{
  "num_hidden_layers": 12,
  "hidden_size": 768,
  "num_attention_heads": 12,
  "num_key_value_heads": 12,
  "head_dim": 64,
  "intermediate_size": 2048,
  "vocab_size": 32768,
  "hidden_act": "swiglu",
  "norm": "rmsnorm",
  "norm_place": "pre",
  "norm_eps": 1e-05,
  "positions": "rope",
  "rope_theta": 10000.0,
  "rope_fraction": 1.0,
  "qk_norm": false,
  "attn_scale": 0.125,
  "bias": "none",
  "tie_word_embeddings": true,
  "parallel_block": false,
  "extras": ["capped logits"],
  "init": "uniform",
  "init_std_qkv": 0.0225,
  "init_std_o": 0.0279,
  "init_std_up": 0.0322,
  "init_std_down": 0.0322,
  "optimizer": "soap_variant",
  "learning_rate": 0.00882,
  "weight_decay": 0.0,
  "lr_head": 0.00833,
  "warmup_steps": 200,
  "schedule": "wsd",
  "decay_fraction": 1.0,
  "decay_shape": "linear",
  "final_lr_fraction": 0.0,
  "batch_tokens": 131072,
  "max_seq_len": 512,
  "doc_mask": true,
  "train_tokens": 880800000,
  "max_steps": 6720,
  "dataset": "wikipedia_en"
}
Each number is 50 + 12 x the weight over its row's rms, rounded and kept within 0 to 99. Layers, rows and columns count from 0. The size before them is the row's rms in percent of the matrix's.

# up: layer 3 MLP up, 2048x768, rms 0.0322, rows 827-829, columns 192-383
# down: layer 3 MLP down (transposed), 2048x768, rms 0.0322, rows 827-829, columns 192-383
# gate: layer 3 MLP gate, 2048x768, rms 0.0322, rows 828-829, columns 192-383
up827 090:57 70 62 58 69 60 30 50 61 37 50 66 41 48 46 28 52 70 28 48 51 29 57 46 50 73 46 73 58 47 38 70 40 30 48 47 65 37 50 46 52 31 46 45 50 63 72 53 48 56 31 75 63 53 35 47 51 50 54 70 72 51 43 63 50 44 67 73 67 62 48 64 35 29 65 40 44 69 53 39 54 62 51 61 43 37 54 46 56 69 49 54 66 38 64 62 42 80 64 48 44 69 68 46 38 46 66 23 61 46 44 52 42 37 50 31 50 56 51 50 45 55 62 54 63 27 44 42 62 65 49 59 67 46 56 52 61 58 56 44 55 47 42 48 37 51 46 44 45 47 57 37 57 41 40 45 58 41 42 48 42 51 48 61 37 37 59 64 46 55 67 40 63 78 56 56 54 53 43 65 28 44 62 65 48 51 49 70 45 53 37 66
down827 096:47 63 55 69 57 50 50 37 82 57 37 43 47 68 62 37 49 62 56 36 56 40 67 52 75 55 48 62 56 58 54 67 51 59 55 34 64 63 48 43 59 33 57 34 56 63 58 40 56 70 41 75 38 37 31 39 59 58 25 42 46 59 44 60 49 49 71 55 52 66 30 53 37 43 41 69 60 49 70 49 38 50 60 45 62 38 58 62 55 49 23 46 73 64 26 73 45 68 40 49 60 62 56 32 69 51 58 48 68 50 45 49 50 34 39 47 47 42 41 66 35 39 79 76 70 29 48 53 55 32 45 37 61 37 78 56 42 47 60 32 57 43 51 60 54 42 30 64 48 66 32 55 39 77 56 47 70 28 59 67 68 75 55 48 67 54 66 55 42 47 32 54 49 62 64 45 66 45 59 45 66 34 60 60 30 52 44 59 59 53 41 76
gate828 092:64 55 34 61 33 54 55 42 53 57 54 78 39 39 59 37 64 53 52 69 54 50 47 51 44 36 21 62 66 42 51 47 46 47 72 57 55 49 39 46 42 37 38 49 61 54 41 70 78 83 54 33 47 38 37 57 63 42 52 30 66 55 68 50 62 64 48 53 50 68 28 69 48 35 81 52 57 47 71 48 67 49 46 53 58 26 72 43 22 45 56 58 64 55 29 31 48 48 51 58 54 35 41 56 59 56 43 54 38 49 54 35 28 37 58 39 51 53 50 44 45 46 50 62 70 53 46 47 64 60 59 41 48 48 35 57 58 47 57 44 39 50 48 67 48 26 42 62 62 49 36 43 48 43 46 36 68 54 78 45 84 46 54 46 79 47 51 47 59 53 70 53 44 50 62 61 67 33 52 66 46 50 54 54 63 70 54 50 55 58 57 41
up828 093:43 67 47 61 52 54 63 52 69 55 43 55 63 51 41 49 62 48 56 54 56 50 61 32 52 69 57 60 61 49 40 51 56 47 46 60 46 58 41 59 33 46 36 40 47 61 37 38 60 60 45 59 28 48 30 59 43 43 52 41 54 67 63 41 45 23 41 66 52 46 49 53 38 51 51 37 69 52 69 61 51 45 45 53 55 25 66 33 42 53 41 53 37 43 58 54 43 30 63 58 60 50 60 50 53 58 55 51 45 49 48 62 41 52 72 41 44 66 30 42 42 55 52 58 51 57 47 56 34 48 70 61 62 52 34 65 66 43 56 65 50 51 54 48 41 48 52 58 63 44 36 37 26 45 68 44 53 53 60 59 60 68 58 39 63 38 69 51 65 45 57 46 67 52 70 52 63 16 59 41 50 54 31 48 46 62 48 61 60 57 69 17
down828 101:50 51 48 72 55 59 57 46 40 53 59 39 56 61 46 46 56 46 53 59 96 47 74 36 64 54 48 53 64 31 37 62 52 46 31 38 52 41 48 48 60 43 54 44 36 60 64 57 58 62 36 64 65 49 68 54 69 32 39 33 43 67 52 60 35 37 54 62 63 42 37 63 32 38 58 52 46 60 57 62 58 49 35 58 38 43 53 63 40 36 61 53 55 53 31 46 52 47 47 71 69 56 43 68 54 46 47 53 38 35 41 45 51 46 62 58 43 58 46 39 59 45 52 42 40 56 31 53 41 65 49 40 47 61 34 37 46 44 42 75 59 59 57 47 53 48 44 65 58 64 46 61 27 50 51 48 58 55 49 34 42 58 53 43 62 62 56 44 41 99 63 53 50 69 58 49 68 65 66 58 35 31 22 52 46 61 53 38 54 64 61 32
gate829 096:54 52 48 49 55 18 53 69 67 24 46 56 41 53 36 61 52 57 54 44 39 41 39 51 54 45 47 41 28 65 49 65 48 55 30 61 51 38 50 47 53 45 63 53 48 64 49 69 41 42 67 47 39 79 31 27 56 49 65 44 61 30 39 56 52 37 35 52 56 67 53 50 43 47 40 44 48 50 67 56 41 47 43 62 57 49 63 62 61 43 78 55 37 64 37 51 40 58 43 35 42 67 34 59 55 39 32 43 73 48 51 63 54 45 80 34 45 68 51 47 65 38 53 50 60 50 47 61 48 61 60 46 38 61 38 29 43 47 51 56 78 57 47 48 46 81 48 64 47 47 24 66 47 57 44 49 53 49 50 63 46 50 61 55 40 37 55 43 62 38 54 56 51 37 54 60 53 50 48 61 54 41 44 63 61 62 50 54 62 68 52 36
up829 096:52 42 43 51 54 77 32 41 34 40 71 64 61 50 61 05 50 47 48 35 48 22 39 50 67 59 31 53 75 41 45 49 66 56 52 26 37 44 61 36 32 70 46 53 44 31 47 57 44 41 36 70 64 44 50 43 49 33 50 61 28 70 56 44 54 60 29 53 44 52 59 51 67 36 57 67 49 60 37 58 51 57 58 65 33 40 69 58 55 61 31 29 54 63 68 68 48 23 42 51 57 30 50 47 36 72 59 60 49 41 35 42 54 49 39 66 38 33 54 34 56 43 47 37 29 38 46 45 50 33 59 62 64 63 61 62 61 46 55 45 55 26 57 63 55 48 46 35 50 63 41 39 55 47 34 66 51 34 54 46 52 64 49 30 52 50 49 45 67 69 57 19 40 52 41 39 64 47 50 31 50 57 55 42 36 58 37 52 29 45 52 65
down829 096:55 43 35 35 64 38 46 50 67 40 52 66 50 44 58 66 41 49 44 45 49 40 49 54 39 56 44 27 28 48 57 47 47 36 61 68 47 33 34 38 57 65 29 39 38 57 57 46 45 30 56 65 71 40 45 11 50 70 71 36 57 34 65 38 56 34 47 52 59 49 62 47 38 55 41 48 64 54 46 46 48 58 60 72 48 40 67 54 65 54 58 43 48 62 59 45 51 34 51 74 58 47 42 43 50 55 20 52 40 37 52 47 47 47 61 39 40 40 43 56 43 75 63 46 38 59 50 32 50 46 70 49 46 35 65 71 32 63 55 47 81 34 55 67 24 49 55 33 44 52 52 78 50 70 66 52 50 29 45 82 33 63 57 39 55 59 58 42 62 62 63 42 58 55 72 48 49 64 61 72 63 57 49 52 51 44 52 63 41 65 49 68